Weights of a small GPT-style language model, trained from scratch on English Wikipedia.
Architecture: RMSNorm before each block, rotary positions, no biases in attention or MLP.
Training: 847M tokens, 12926 steps.
Each number is 500 + 40 x the weight over its row's rms, rounded and kept within 0 to 999. Layers, rows and columns count from 0. Numbers have three digits each. The size before them is the row's rms in percent of the matrix's.

# up: layer 8 MLP up, 1536x512, rms 0.0413, rows 345-379, columns 128-255
# down: layer 8 MLP down (transposed), 1536x512, rms 0.0373, rows 345-379, columns 128-255
# gate: layer 8 MLP gate, 1536x512, rms 0.0391, rows 346-380, columns 128-255
up345 086:524479528492509476481476511454487530578557481474560523465462506465493475478437470575546554555482450427526435594532521433431519524559481446515513513517490456499499447578458575458561536499529537506447477507529455405485433535498533495532528503525431536444499490487495515498462551518490541522444477497453514449479533471543473522478494518540573498425451459485546521503526516517558513503517
down345 089:424504519507547524503486513545552559484476498576403505512520577529505541541534545502462455452441512476480522466531502518547575515477490539481497501537514543472529524407454440524534445523464471479577516503492515584511516513520438495571503490528466477442507456591538504535511424517558444490601514553505455527537454546450566471467517547441467458541526498506493439517485498470435452526468
gate346 098:529492463539547464491522400461469489564509511513506474455483451475493460536454503493538478567493467534570538466496567522612446417485483548540497461483462487475530456444573461477506482538486447486482466415517558454503560432471488506432446506515536518598429481469545491487510529528533471492557531498399487542458491555496493536511496534481440534470575547438526445508438479516484515513535
up346 097:503521486564563498540450397507486429451470511469533451521554500511505445525558507577510528583466495455499486474490483531439549536458467492532546536532498472508540559431503549539456502462514494518443513543532498463453511482471484442590468520489478464538550565548490396450450522472489510438550511478449395516492508412593578458567488558534511502489484520463532487511577516529478510498462
down346 098:484496503487482495510505475520514507552445502533482538535537505487467550555498526499526523450528539439473445507598425484441528441400460444545508457511485564533531437518489538543550520536531497463470494505504548489487575490521512546469470560388542560486506472405508530526474545525471534489474541497531515457577533560426501471489563481508542415439391508461490483496486495468529498536452
gate347 104:544506482569552484504465541457574473476466543485532495514504430520532526488473512550456513467528510481471540504509431441490486461353515556500488469530530522529503520511468498406469536530584520504490536468436492479504511496496542448545533471467482442450498546605464492551434475508502575580492455515539455515478464542539450499470443466521465521468479465542507476477446489411483482517450
up347 110:516502493493502506461478477550472513502499459502502536494479501478505433497532543523421552505447536481513538447496501495474518523561511495446602546495542517597500494522476441533478528478511506585532466607547496503473552478519505473538432460467494494556489524474536491495577529429454547491384495464521546492499482492461564535514489485541512498527515487507552597547535475446513539499535
down347 105:443518489492473482505496474550451548484532473502496509503477504532550487608504472466550566551485481591475506464566449457472518495572391526504511507442547447494455499484594544532499396443469516527589478535479460534459494493507519535491505532489573449436440521505505414497506504532476513495509526466462521523504527460494534501535540556521551493449494483534531428478505513496545430447545
gate348 099:529436480444451468458506512553529469504517582477552523520498451526543460458521548548516577466578520548490530453533471491539509433434508478422487456461527507492451523485511490545479487505468495451462501496484541545465522496491458469525478493497449527537533512494516512549525506521550514528472517433415420503451490524391438528492442462470525464556427476565468541479424486511490522503495
up348 095:541482469494490494471480488520577499483537628589436534574487428424494527447546410452512511471573507507487457525534500524501502464512466432498529498399564512491491529461556415461477484508547490536509491528484493558484448486520437444561547501555483515443551659533549434476526518482533487519504428478473488510484508477503493524506560440563497479446464477526488506521497507566530549543556
down348 095:455520486479503538463543505437486516490462466419559502560474462462477493500462548533418559470524552456388476442481602463498537513482458511538455526509413516558558456532452554477546496522406529516500557500485508497537591512532528529497515454475489491488498466519463529497479537468522518435494466532483439480455479525472548431441529512501485531518498392521537476474511424603496488521526
gate349 101:501498485491501537485538477503528428501504572510465510426433465492515575518482481521561579560488479576503561492535519487498560481515475467478453483454436483461481474445512432451479478512453554488537507536487476459484536537475425510438445477494489497513497526536534527579499445480475462508531448488521481533451526429484495480462443453516468467401474620485453496488449482534478487509407
up349 113:548529475540513489468475458494504435499430511475447500406472543486514573484523492505521559492539479494479454444504496461487536466513503491475505495476465496475490540501550493523422472484499499552527525518480467464490546537520451575479517532491597493425468483545458581546524529480489477563567449436558482544513533488544505491513434538482436477407547536487442517414421582489438461514449
down349 105:520440584548471486462494437522470471480430571551509449518501570480469518497527502456431558496496529453522485465524495458438438515516472574537554464487493445535480457502574477477473527547501466547522519549475479444511508475491482474515475532520523545453509463527545421476519535524519445513478532494512553410471525551524482489432507531607493479452514469472544502502554513449514558480519
gate350 103:510497432505492507495533525481541491492505465529520500471460477486552507520540480443528507476487546448478469576491491491515536502511397512480520500526476516554430550528486537527461450482462526483499535539427548531503454511466547369456539444579500484485503451589456514566548419486471482498432445501549474501479552533531523519518535472484497538472504524469501522518448473509457484458515
up350 108:517461480501501488509540539517498540486581455486558515458464497514517540466489521538418559467481488499480534505466504527486460492512546474521559509482492489567496466535426500409504462539550468483552496554463538466482483541553595464430529496537531579543559497534444516500522499562482446489462456389491523456474498625481534527481505580489483475478534532504546491487503471591514413525473
down350 107:503540407396525432492485463495414480555481503423504433467503574550596483451493471556492531485498502444502560497484476484494485507502531454504462541539539445469434568522478581508504481531455497522436504466499413499495455463455499552527537486559487468544550550465473439471551538548482488420567497492493510423474478503485393511522558478479526449529462499557500501451554494511521557515450
gate351 106:540552450478567496415577491401518456494510493504448446536615470478548478539521448509515486534464431471535541585514492479514556483519444533467478530522599564519513561449456459450510473462467474489466540545487523488544488428540535471497495507513443470544473445555522558432534456537547549542508464506495481531466536425510468466537505502548510500511478486501426502557503524569505481518517
up351 106:448520480623500505452531528487472490588566533563509510545482462509524502520454461426493545420544528550562529474540487550528472443505533464578455418477539480520516433512460448486516473462514483413527561482491456520459561519441523583482533513520403500533521523499488474492460543500525542490572497516487535454533493494515495530486521515385473477493401494456479513524533470510466498509468
down351 108:443520581531520563488503517545482505472443528520500513493502472483450512494504519553576522439481515488461488508484422473524504532524550467472448610544537492439472546428523506524508563501404522528519490552456566512530431495540530445492544491521472459542596557549526541498515548486577511521550489540429534495488470515494450451541467522543534496517476437475385521580496561505455518538472
gate352 102:551549514490474533490530453524468505556457497507544458490496514553426522486485516558486501506560510483443501504486504485548534511493451506501497549448509456528532486457459514487560472465415467449459578436511510499507482515497514445490486511502520452498581524572521573467511479484473539501565500523414499573492491444497515561488457491479493514512492442502405439508481440498487486484548
up352 100:508512536445552483495568434478534465542509468445595475552524478447500487431491512528488505485543504499530502531482419489518506437500521534555556450568493452506526489486492458518486462487429578477574501521462463488483500519490478504460557474504460486472473576481459531518447573563575500487491524544506475465542487524498477556551511489570450456473469535589577481440500502537468576502501
down352 101:415607483517476454499457496444454527467467473542448463543547519473449545541546448534527491496442501466521467450525524567579458542499437494536468508526468523458501530445563459488421510555544467514438450515481471535520485546489466494567521481535525439529524590451506508543576537479471459467522474511442481485463456565494529484483530485509498534508429529506475477478484490510463614486476
gate353 099:543536499470472447438534563460524514498458420582582454546450455513477486508522484553577488518501478504428489424570517490530558509540471484463435512475508543362565554459554505550540504563464529434493504410477530452559491544471504447425478497504467499528458521501539501540498519476447451453479523491468545529472535518470391448563443524532530489522476534512505484498511506478491487528485
up353 100:519493502496452470484518480456509537518603438476522493540526466419479483630576486493464483365508463498429472462511508508535530514540510496508493481470531535482490565513582479456465473401571464494519503463462564501517546529521510575474431553494531546518499508501531536487515509528448514494519518546525551469541583536507511487501434491503567479481508488486515483488568456516474506511524
down353 098:597555578515518450531522510481511481498516465602457395551540520521563440587492542505424520470452463499533529477527501491489475532561487470503553573492522568525539551501495558480505426401528459578470450490480508477459545657508469512486435533496528503493502467540543515485484559485488481465490530485530470530538532436479487538559542507462535506494554490492499495455481459506476498458399
gate354 097:542479437446519547470494438457573495474485537524484508488565508507492490481420446465514568574506522442567493437489520516522541451553496584506499510477496488402539535466517520507487467509485464498496393527489546451599474448540468426463477474521535447488454413563488450449521558520456539540469557495521494526425514447466478505516480408595540542459486505456471471502445510478564532479481
up354 101:524522578450554474547528561498457511455537516542483468554416480522536475428498523544462463491500490461504470481473451440450494536429501590563560523550474496482542452593483555507484497453534471459543575392492488549510479483520544478540507513476423495507522474396430525443489479509373425461550504474513495531548424508495492440575526443416489480440515504500425548521502430489517515488523
down354 097:504520440502469490483516498452505495531486489498476478473524547417519488535561467468469556521505556525505458406550473519593545443473489532564536474551479573397479500502470488479605525544558506492545480516449529438561551477465510562476514537464457552522464508487519580482528524571426564401493466521507469495445517606533495465562496510471577478529507572439544556537440495531522520475475
gate355 097:530485492507537561457456535471487464522455455540526537523528550594409382436491466491483522514468529532455549520559464512561564533456472494465522549503614469508577472527510528540571529559477567544570469452462481500526512539498519464478453437489440535457466492455524511494462493523501512446535523525518417555473550458554520483502476544536512509502473507507492526483462522497492500443514
up355 096:575468525485530479525426437553481538527503532525521542503493608532490489566451494496449503521510504509510461543495509526433527470488550486557467501466505529488463408518435510443504553523597508519441481543515531552480543451488476504492515485525507511548444497452509429447437501454491461490475517610497405512544540502498476545404583473536529485529527511450537468455565458517491530421536
down355 097:467514495487494515478491526527528495539544465519487590411538483465512483512513601498506516436429503417515498501522479455507501534521487511466499511463471456479501533498529494527545471479494475502576581451497512498538512503530496552471486529472532429547579489515565529573491494523521510534481471428469560552469491578472511483565485538554423522482499441460441543553433620483489565522488
gate356 098:503469484562525469500508499510558494520553441504472457447452427462468506464440429511526522466475524485453537554547500485431614455498512512497434418550520490511473458520535530482462488527495507522465492608506445540523477511484554434490520484498539527476475408480558484453451496517493445543535493533531488572477565484596446506487536470463418549464490546554542449484541453475483493495450
up356 095:417484500522546530471556472388525501487487450534500501496490463459502505486506465483521547550494521506522504577497464496554500451525487527583437510555490464523409525553441478524513431497454555525530513460448467559531522547486511549554554486497469556581431506490523547583552419486516482446449536520574534516509473479484536477528523461459492443432488505494481473499572546533584514541463
down356 100:496511512470481532574513556542455458465445534519512473511464506563451492458483506514519500493541495507537417455472530487521455551513529496470520511518481478580551440496457539539539525435461500531581484545507514505505496500541501449465486534490484479495454513514479497503540535485499577436517545554520560484550439503529493528437434547515626553513492506464520557553437468492489532483563
gate357 103:458487456497512547435497456414492512515515511540495557518562477617486511470538519546508484618480580429539509552485509466445452497512526474508484576496531503529525423437507492444552496548441563500464498467486552512504566422508513565485487494485436472474402475558492509505483549531439522415526483424542493498449466482449516458501533438506506423481524434514450499461486476496550485483484
up357 108:553494477524519508450488425493516533506486423430542506535498574524487541477525456569520502500474555515533480489441567501509525457463487506487513447501470484525421441481471480497547450479503545468564549533573477547486535437507492509486491500471500407530461456463519518491537482527482534482501518437484550507484459536447550466443500501535568483483493526463487526515496526472643468452479
down357 104:456501508448475467532509472604446561552459499503504458454425545504537606472501478538497471527492562511580451418524554476514475522539549422410504447501468459556530529510557520494504469580547434564525537561442467528592472526527440516526493530515491494559490562529464507450484522483438573500517498539527444597485508439564497504471490518530444450519595450477590449506541522494505490476415
gate358 105:500483474515504519484483440437522521417425518486485578546520519543504446457542461533599469529537462473569506430443473472464495435545403492525474510445482488549510512545535497487559487445465473492415503526413532487504485404453532513369437482510539439489417453532464552462489490572457502533498510514460544520506467382456468487528483475511448507524460502496499475467483457488522484539448
up358 109:431524525480460472542478546530561523517534506525463491457472535501479521506488551490509462501438460472539463478475566489462567499544506507475469604536425572523472478500529489446518543477489498577447565543518502501471503493457531516482442522416487581471512467448558488493538448487525463503538435381441485498517479599474492500477490517511465575554551506541515492458456536515477559470506
down358 108:498549440485480505495511476486535486517499481477473486504540423427547501483519414471540461535476453510469538459435430480560516466425498491544521505505429507548531456509537546529479500490507509460466480504481470493503466500479557497419493536554386483510465499518493543481494455435518512538520559499512556455486435483453501487517498563525499512493489526538574464546483465455477508572487
gate359 101:585466478530465512458472552548493493534445537586576555507468520496530579513512483531497513532537480478513441538560471494520502533503451527473441483461475477470497489537468501545514475448476497534432521481455512506491468480523531462466552525528496502496566410592452411477562447559467567468522517524462415472392496528433471497540534436466511489502575504499543527492541529529546526507458
up359 105:525493554539499512504527506487457532475504575616483491459404499491499510546554506532514552480523545615589479533473498448522493483505545538519459545506534475444471583518474471445496554427503485541496494508508489467531469461419456500500526515478478542500426466608484503428414567568515513541485535500469439489468525486488491545475438493497553516576511584512562471532618458565458536474559
down359 104:531455423461501388461509548476548517512572531558496457571582560516444596519511506467506533521505542465445575558446420501516495485526410500551475543492498461557481485489561462495503532475465492497448589513507476508529495548545470506511449467530482475535483504506471500509505471513486477552466482564557537574492496455481468540485461461548509485502563482539559535484407482507418508549426
gate360 101:424448446576505483459567491488550503500520516526452567499543483493486476561521476490561480460541497474478495510542443492494479431535479535498426547463494513467490506507511419531399438459440426474515485501486537507498538499428474548503521489531519527508587540600569474544519513493429491478516436472445486541491541498491476548480547457541498548459519503517496498533471501523506513480435
up360 102:462524443471526485416512534473514474514566469488453490544445468470493436467536469465524492450501515500494509486471525517493538448532537535428558501617537527536561509492449477474586514449442537386543503480483486420512465461493463426412505506476479542575542493531495455500488571496505492547492471511462547583474445457574454438544533484478510539427444523472597462530460486457449488467513
down360 107:494487603544489513514545467511479494490496536586486516511433531487385513498556465493519567589528468540530471442471507481532517565432547488515408514485506443521468482518522486478507457507495418520549464484426509492490526536456448525496522538498475459460542510582490501520517530451470550546583519429475489453513458517488441499436506395527472503459521485452556486480572500436546499496442
gate361 101:456507405531475499471495508513521500563485512503504467518459533502495497445619524507460508559524457493441531494557493476526485538453457478495526465524481524465521553541461440478476505450475613519547525482437505492449548474457431462401447429521457523485508498544547471452512444497435484464520536488520584500530490509461404446540531475580455543440495488567525489502412469464486518467502
up361 102:484486498451482529546456451493473496504500538520501552478503432439469490584459545478571497560462455607525384496516478531489576535466495572512510518492534563474531485489521511494475470586567441496464478520502507543532474578472487523530499571543549484458500493512389523468470485522467480512441513533474483517441552560528473486485471554476490524560602454495501522418478511521492531573517
down361 099:499493406481476478518529545456525456482576482482481523455458567550500552520462520484518446496410494507570424475500509475500485481499483530626412539459423488495549468451485515478468514561520531481514491540536489474575538499449431511431487490518490457483478483542522521469541482464434504510545507565499503502362545455504459514542507493541548473507511511540480490505580531535491517452455
gate362 104:511476465472564459442513444506472536529439487493543492500478525606504532507526468499464475484600475448483548584528516507527454499590482491459459480546494512477528531524554461385490558468489485519586510489491458505527600558424440513540470464534497495506540518542534497567454503526550567501523572509460523516476454507507480493405535492548538525522446498517510440521499513486500485481504
up362 102:451543517477453549479482511546509507529487444467465554534527456511461413532525531499469563478397517535501512512495490484407466572463475411513570504548499505483478475523514499504528467451477560524603451485487507448527497509532432432485555500527503487542442535471445482494532492422508549515526499477529513463462505455551485546555494444491460525509546511486492485505525435550472546455469
down362 101:443460453453539515561532429458508483455482485448557509473473465559506499523458513616479543500530498428476478419455488543573508493472539445524502531521479528438560426443499548468462505500488516506506520460518493529477525460503534497524480532541503518475625544501546493492454432522533523516486555470490525531469521517485491555447537510531417446509416572443439473461556606501516439413437
gate363 102:566459478522458448494482410525507523516476566467471519549465456476515487489522518507493501469520516446509501563514497502563540481500476538517507523454568571487513478512447509518540422499374460467500497501481488528546455493549512544468483497473506520528504420579514538555524489452434475421498511511493511527491486385448485487471489499482517499478547497486437491451527449440437543553412
up363 100:505514454552554478456524459447527539516582428450545428496598494427520565541523487592577444548486353449539544550446524499508465491529495457487423497542519463540523480481427535459515437490537441489555543561506456504498494457523466530512539439493515463440547534526502451478510522505532412507417502553551436461462476548521451488531501486551425561472456508567466499539467523565455501613457
down363 101:494474526495486513589499470571516521470555582436390493518453528471491530489483501399523504496502498500512538476498497532593507477474440472485518492476519536510505438532518490577510467543521520452488534480467508518459453469497509455516541507466510471513454460509511533484457506514473577482568524524474569445530563475491494568508503475499474534491562552519546499462487449450501529558521
gate364 101:505517396550501555499486485478485570512457594525424494588501484589546539511514527466535490534511456536402467544548504522576546488518497464568485530488531463434452511529497476448521474522460547464525534460432504498583574494459517508507455524501522499521534474468532475559474525506498461546475522504472549505460435526526513511470597574514450464504451557510510454559545533577464488501551
up364 103:501511494519446613495463500455531530509556478471524461471623550474484560517468465545587526475522540422480468486530515536462489522489439496430497509480475535485507473505495569503506465456478508541452472468480522447475473482565473508497562528498549482481511576482478497493537475526500521482467512467508478433430581470425528489444532550553507600505571506496526497497493524457500526552433
down364 101:510492523499475542556512471539481488504439554549483513575484447487480470538494466483486438481486416455461533618512505506473473472494487519513544484481584554448451510489539507467467544464541431521498531479511482554554519455427569443512419530464471600535532502499555492510480477550515470485549504550515504415510481570455427435598503483436488533489461490453525519522519499489504579507521
gate365 097:474498458549438458497405468527530502500477477437517434463484495531545476495437493461495559556456519469542540551522543594499476470492529561452494481523513540501528506494513541536474532480504572517560507404544526489499525491544406498508494463483447478533434443523503487484470512491573431519496543493515414550437547539521534511508478532508543546508486492470498578561467590501461507511499
up365 101:449514468567429567483444466500436461506574477504502492453473474497438429481530540535506449515448546479523470526549511480468567533481475603511449536510559455565447478498502537564449541459510445449491483520538496540540417545507486583493445492500398460425484485498528457492519581464526505484574449540511405522470601560508497515436517527557531473543511518453468503513476489483505543554527
down365 101:460522572472487449500515510430576506534511414441492526526518522520480448467603515480497514419497483504409475520500500541476505482560487468445522522505468455463471523518493525499571522575535499483513521622493543457518534561541515539507522497573552525547508556435484485536476376479522503513467466492577525535545590556494483466520545469452462541425490528448479462481467503460538424477431
gate366 099:565515474603497524509502496518470437479487468470519471417500535488455476503465545551400467520506529450528501494552499542565460479481476448486514486532565446445532482431486533471499544520475551484598505520527555467475507521494536484493458477560521436408477505495606499500543482551460497502497550405477504496476477515425467490477399475528445543453453500445455542645446536538490478552498
up366 095:582527504511506407461489483508478495511507489421534493500578451486478531456509495513466499618561529488547479506566448436526534573455481533516485540531481527483511473491521499503494514516444496460515490454576541524466483441565482486422396538425444534474493466538548511451471497551412571522530527550478474551485519490490470475490489587488534467502493471519467443448521539495531495522536
down366 097:472484426520481524527512472521457547550568498556475458459494511442573453530537504480570423407448449501485517443496546548478502517499534492507562531508554472453508525522519544510506455507454453528538488533499457522472481545529494500527526553421539534573526451512434500515466516502520469551536552463515564557448488565453477488523482431472459535515479499536541490515476455428385518474422
gate367 100:573485496481544468503496467475525488490393499482515515451460464441484519508451479479519488469547499447467513493526531457481482560533480500441482467493486539458529466553447493486483522456508568483489464499501511522553522554502531548442469516506495550486458513537462462447485517466492457421498484510465473539457435567491549508507490489481498537501533502566555549502490465529514412489522
up367 096:516426459450533499537538527510457524453538557569482450462497490451504522452505539488460543457518569497449426490520528537583453462473508517429462490456598466523572466514492452487557561505553446508533516489502443491527420546474472517513509543500565596447527484442513518516389496479510509502473495520563486545507472592480475525506481571500482466496560518517477536495498477503469505484589
down367 098:449475465535428457480522517550585490482554525469491538547524488498546466480444514490535515461453519513436579462484480483525448549521534431490498527432407552592433509469535447536540433546580487454426440540515522520474576455476529508568508473499457501516427509548452462494598481486483535485525510461414586452419487433516448482483523503506510493468521502483504501533471453506547580518403
gate368 107:524485422414511477456430475470513565470415540521516510455510553497521516434506487522522442484609498453529487498545454448463448523527558494464520533452551546461461480545462426511442494512433508516525484460458561509537576443494556514479494513505522504487485430466455597512508485553437527511547425486466493576494451513535495509500437452518456563531498501492413570472514468517564523466534
up368 108:484521504514459391538463497418534502491439473524530547451441506550411467491443477528498499569478467451435488456568483467466465511486581483503471428546494492450472506524539494521459506500533506536577475483490480520505477521450482488528563490524496497533497438555506522466394506477438527495400428562511443522487467536525435476497481427451547458534488598515572514508490538485561506470475
down368 107:455498491471550510441511551495548415508476475517427495526505430494535472533501509548533486493536458558575492496503488495569569568467495413499523479521576533521534478444508465506498515480543561435467569508510486436543519565504487477528484475477542519474484527475518499524504502487508397422533483520527479509543524488447560411542516449407572502573486526574538458483484509506504482470481
gate369 099:439455420468568538516507455472539487506494509442531520511557515493526483436556531521477546601462453436468536505516428462463493456517481529509520516494510506438429492468501470426543490554373579483528509514492468520504538440486502456480515545434496418492476464489530570510450491553534496460560467468480468548494480489558430567487458475495519489517559447495494429473497499414534504517462
up369 102:448553490434530504476496534484414517475499489538516484439521502458566505466533529491414500518483516468502560512473526490506555531539504519502494523502466566567363500525495501524531481486484462446485522558533544512448469456461600520467591500437529417401474536437467462507567512462470436397552470481428536553492477517505432417503449503559556520485540455443485479458475489537522472543517
down369 101:480543460423523456479530504547522465486513519529530485548481569517484503549442493494475504475455544470503575507457483511463502514456462461465487531517410460510482468564497474495480575494597481417496545565469475482450460569584491444521543489551531502496428537450549509517500475480507479492460505512529532451468489518460523489477450510548475409486447453468481544471531435470485530579557
gate370 102:469433455552503486458516442482524514519401515547506513597533497579534477428540406523503458530475552482483482556546412436510455540474471518416470585446492518493525433508497417579482480532471508448554488453505526499511526386506507482417546544507516465528484525472499499467597415497449556490487535537561490550447506458517444549563526470466497497473537500504457492472423499438476515497382
up370 106:552481529486514576486539500458537453581460494473508507410450540513496422527512510529425501462467540516485503419498437505503522520544428490456528502558481482485505492483477545498510441526427476474459542492549492564492488510537516502496582493537435458530447521507526465488466562531500499462462466492513548461490575434542486448467524468503596456510446517505471542458539462491502522534542
down370 105:483546484615557473433517497475583520511460447497506513595471530444525444479539475515477481501519465458508473498554512544494471506400566473486544521538504541488446512538473486509471470500513523559443525502488487558513501435521549442482513528478479476527471477511510523444395535470492503467544449460513461510529515498513484525464495492422530506511628561500515493483488472446473527531371
gate371 105:495472463582430497397579457477504482498481522543451542520548495469495478544472544554524503549471446525480499477504466462579474477536512475422491535492507498523523491544495500516594495497375558426441498466525539475537516478477522474495407503526579481440547498513465440523505517483486566489517514522422482472492482534457507499514449520486481469483530486462456467533476518483478511522456
up371 111:496564529527500525518511517500465435481462517501556540475482473516517473562456556457459453501454504488502509474474477487515515477522452517543571533569550477525548551545497477536485500512581492551527553573519468451469484556479559536470526528568566533507504501465578551432549521521495489487425502490592513498496524516465460531468531474514491495505444541545531483446485365463525564479566
down371 105:486510522513525556548505466478525496553502473550491547521494570514478483521461575509543459487448483495463560479379453477425530562476501485403488477485458514548448485495525532507544490501528494488435574456557557468453485495501485554431458490437491492501403464554484538492407498535515485511502509461549524529482551491438468497578498398473529558423486438524502501512508466539541548500513
gate372 102:557445474512430532450510467483569522489526487496484393529469532500447465496491442464479488488435501493542496578496557547482535488457441551469449508439446434563488514513524460542522471540530514388499517499437488483505483528515524499438539492502465574475542453488392497477529547534511523526580539464428457535499522496519506472463517563538459551522554496514473546433490523538539587492500
up372 098:372485518491510491428480503533488526470494453553493495517472502471515441476520514511497468535547501487453513553464551503474475501455455537448497515536448485543448502485419524494459504454520539505523475416498504482456430508544506526490520542454490515543496528472539536546457523512491477562506502515537450568506517439447460476536489463520448466504497530517466476509508493525456493483496
down372 100:523536483544438565494598551516498547540551512491515486513502580441495526562485488472534565541489497460496498484514466490584519473529539474500476558568464513491520514467538483490526492511540501502535507479491459526465533485514533432523519454491533467504475475435534503489516424513523451422402434523511579463509497484530489584524469538484532507506442473419517531494534484529468421551515
gate373 100:465445439545548488454580518453586507472498453447440523453562430478536452497526535541490594513524576490541533496485486453537484485499466549503442468515526481538531470497443536450414562521490544484508494455504591483486524508543444553482485504559495474528452472494521521496524525521488517455475501441452524503443478480434511494535488461547518529475513471476498483475455555512496522521543
up373 100:447509494507527492444542553480482524442477485559488530510455479552517498504565489466529525562469545516481506486465467496509465522488518509516453508598488491524519463488481457514526435551543504429496511422432505464497518458516486540588496494516498505563513475454467478554488539533462492520467483497575532510474503549491471523505523440591522535491567521532515496562482499471595560538517
down373 101:501544503534480527610490494475511543481508536499485513477525550526594526512581545539541497497536483563453481498578449505541554502470496504508493510426556456533428514528426431546468519508454507504478465487444522570469418527471479467539496490534478520436572556559436475504518499516516493456481431446391479531496494418514512482529481522463503495485526556491426518510469473559503515487478
gate374 102:529515485597461438588502523482511503485505449542458532519542492487547460470458449490504569481552512554511493515539567561528545490497495497540496546480489520501469529528421429488440475532512577478539523557510605502434492547520521539495587526494568478456537492561497478556496542491503473598453549466508420498526515592479493540527443501519609540463518503480480557485482485501527506508516
up374 097:513517532527490468509423464544503507507533516457654486531403505463583528459500491428507475492527495536517510466495493449485469508530525508500415471472521531464442487547516470562490511447546516485492529421528456514467485580476489519521569508503493552427450505476461434514537502572517431553485479395547532502536491452482445491606464499491462485509472428488504489509468471548541446445495
down374 100:447495451546546513496521522476516452527494537522426565508557417497482559509495581519410480500539545499434476520569456513525548477544439494554473502512412488466530526497484477435521497471523517513469531494548580422481475450501578549471468597564523441523536524525603511500486494502577479471491526537446525512523580482470491415481482521515462542545470518523555554452516552499532553462542
gate375 102:547535476521419537405493503470469468547462469486538565441521456514457435493548497550533504563557553495522532564470502513450483550457535595481552539553525478542494500469471506476532482559539518480554535494449557394557548514464511520440570445536487514442484507441545566522509499572560578509490444520553463547429503529408521457533456453525452464477513494500448522491479461575467576430468
up375 104:492567518541494465424486466592505482507438498457535515463558517538492481453421363507543391474494501480431485521543531515527517496493549429441499529471464491488544481532458450561524578527485505502472494493448450510540470460491495486484541529515482513433507530530535498490434509507496429515536542478510520529515494425457423548499543521458452419527445504535497473494493505508515415475414
down375 103:527489472503454475519493444545569488450512468527478450512579518522446569531432573500533511504554505520577444512535482488587529476513479493514460510535506509557497492526544524542503537515535586476510484534551523474523498513534494447456435542493516470451469496455520596560381494536500445410533582513501499470524458478473521540549456457465484572463416494501505540518492524523489465498511
gate376 101:539470522501593508522533485480571612528462563513488535477509445543485516515533503503470401438529474457544506479521527509499467468491479549503501448494500437477506516415493539562470473509535464480484509552449501464484455518502470474489439453511530473494477584438494576558458440577487480455504508515487471524467503420513500489455461511550592448510497480480449519445413539555444472450489
up376 099:521574496427529496521514510474547437503498433526511482506472537496533488595545527546509549477509541581545436489476471459429484533474503552573533461514462433528576534518438548513503508445433498484556561516494530436504489529453503539499484509557567473451554519459516513596529547460496484557482517524540462471510476530519511563509444489539476528500504532640527560472525455486551529456524
down376 101:512542503559432550544582554465467497513503484414482514516434501472519591460533496550469495502487501519577478411508495511494503464495449496448481504557519535481486518548585515487519534510497457557508469461494503534460546453523492450473553436538454486496530525549444561426574543522457464487471398467500532455459472496498499472510473543543502506455510510424592493460491501537477482513491
gate377 097:451490527529473582553572467477540582480448498582506664508431442506458523528506510512465512530496471507455511527544484496493507542557504537499480504481519488508542455453525485487481516473539476445494489508457502488501415504471532478551548502509471517446458505480488551488477459500445479497461526462534456518464539448469472524511499505465492575526499489534550524503488467478592475505460
up377 098:481498483471448504454528532498457447497441522524467524462520508493471541505556516580549464560437563486491538530527506508531506555491447536459533467490503492481497485471493524483537377499502442501466475466606558510522561529493488489468467551478482434465489552545533554498458395548494501438507460500483485444506523462407544384469552521467565398525476477484493577510451512519491484423446
down377 099:579467551518502521524542506555525515487513469472468558511503494493517495407501479509466475455552530502503419439497453528495525428555474433534546441396514516453531475538479522477450523528524494509459552413478468476477499544488488465457415508503502513472528422510487470490551576534484562613510571526512545565492489475515465546553412558513561472528536522529547502457520489553454489477500
gate378 102:472523490476489527418487414454526457512546523492432595493566482428523514506530471482498555445496469588529493533524385502463493516585473545459505535497563533470494550426560511441518480496441427482465489509416522521534567480459461524502528482446450465525467548581484457528579449462472546436428496441558427511492543522506520457522500508531492556463494491446485511560511502517518569498504
up378 101:554502524521513479479597480468584497578569506498482548475564434511431510486576499487463531508473356476474542567539495581557470438536531565468455504528506484371495459472482475429582454513475489531557552479490519482474497467466491493502547487529473492524472485491503513492486497498530570515522517486493574520501482561480483481446479552507525471490517559511453485546515486553409492488504
down378 102:534487417482453479521477479465471600493476469520494525489458524458480454538477561465598536533465450513507497495507516549500566474486508541443500546507569573506487458485555536456494479495458457483435466555466520491498508550497468526567492519471521431517505478574515485538549478489493465509435501504548461583503550518530567523547502512552498482528580499495531504526507463476544464460474
gate379 098:557502495510504483418503400489406519576522505529433557469461541562501531453483452621575435497539479558506572534561441463530521478510448430394465489530484465451448436407455485356526513494460472568502567535469535514523582509487525581475520508473488436508477481543503558487531518528553541484526467477527501549439512518441546525573478541504429475516441541494483475521462566570505488467460
up379 104:526500463562475565505476518442524465481565480484568471478467535510494495472458530442441508513459504558497457512515420570529454423504460437394539482458473538506421467489413419505507486471562467473513458445486504462456507593497531546466490516515549463484567440493505512423492575546531468541485472532517461537450541512485556533479475454530443556491511501483548534472443465476485556453543
down379 104:496510643458537525503429565465534528501560544461539458534524491478487461512424461449505509475500517520507537513458545509486475467391567431560462511522490554537509443456525474480547502498471499518431545572469471537519547477427537515467476514497545435479530503494583456545493478498493446517493543515416483485534521520421477530426466454482538504539498435499462437445455551529513533470444
gate380 102:564525460521573488508472488513499469475507505608513473421485472509511554490494544443441488499495526477515472513510463460557557494530468580456420515522449432492499495561463448508573565446440479540513496467401509507487504526460507510395511515534533467469514474587498500467547492480462538557531571502471453533446529517539443463502550424544542498404442496494475494422481574492561499505531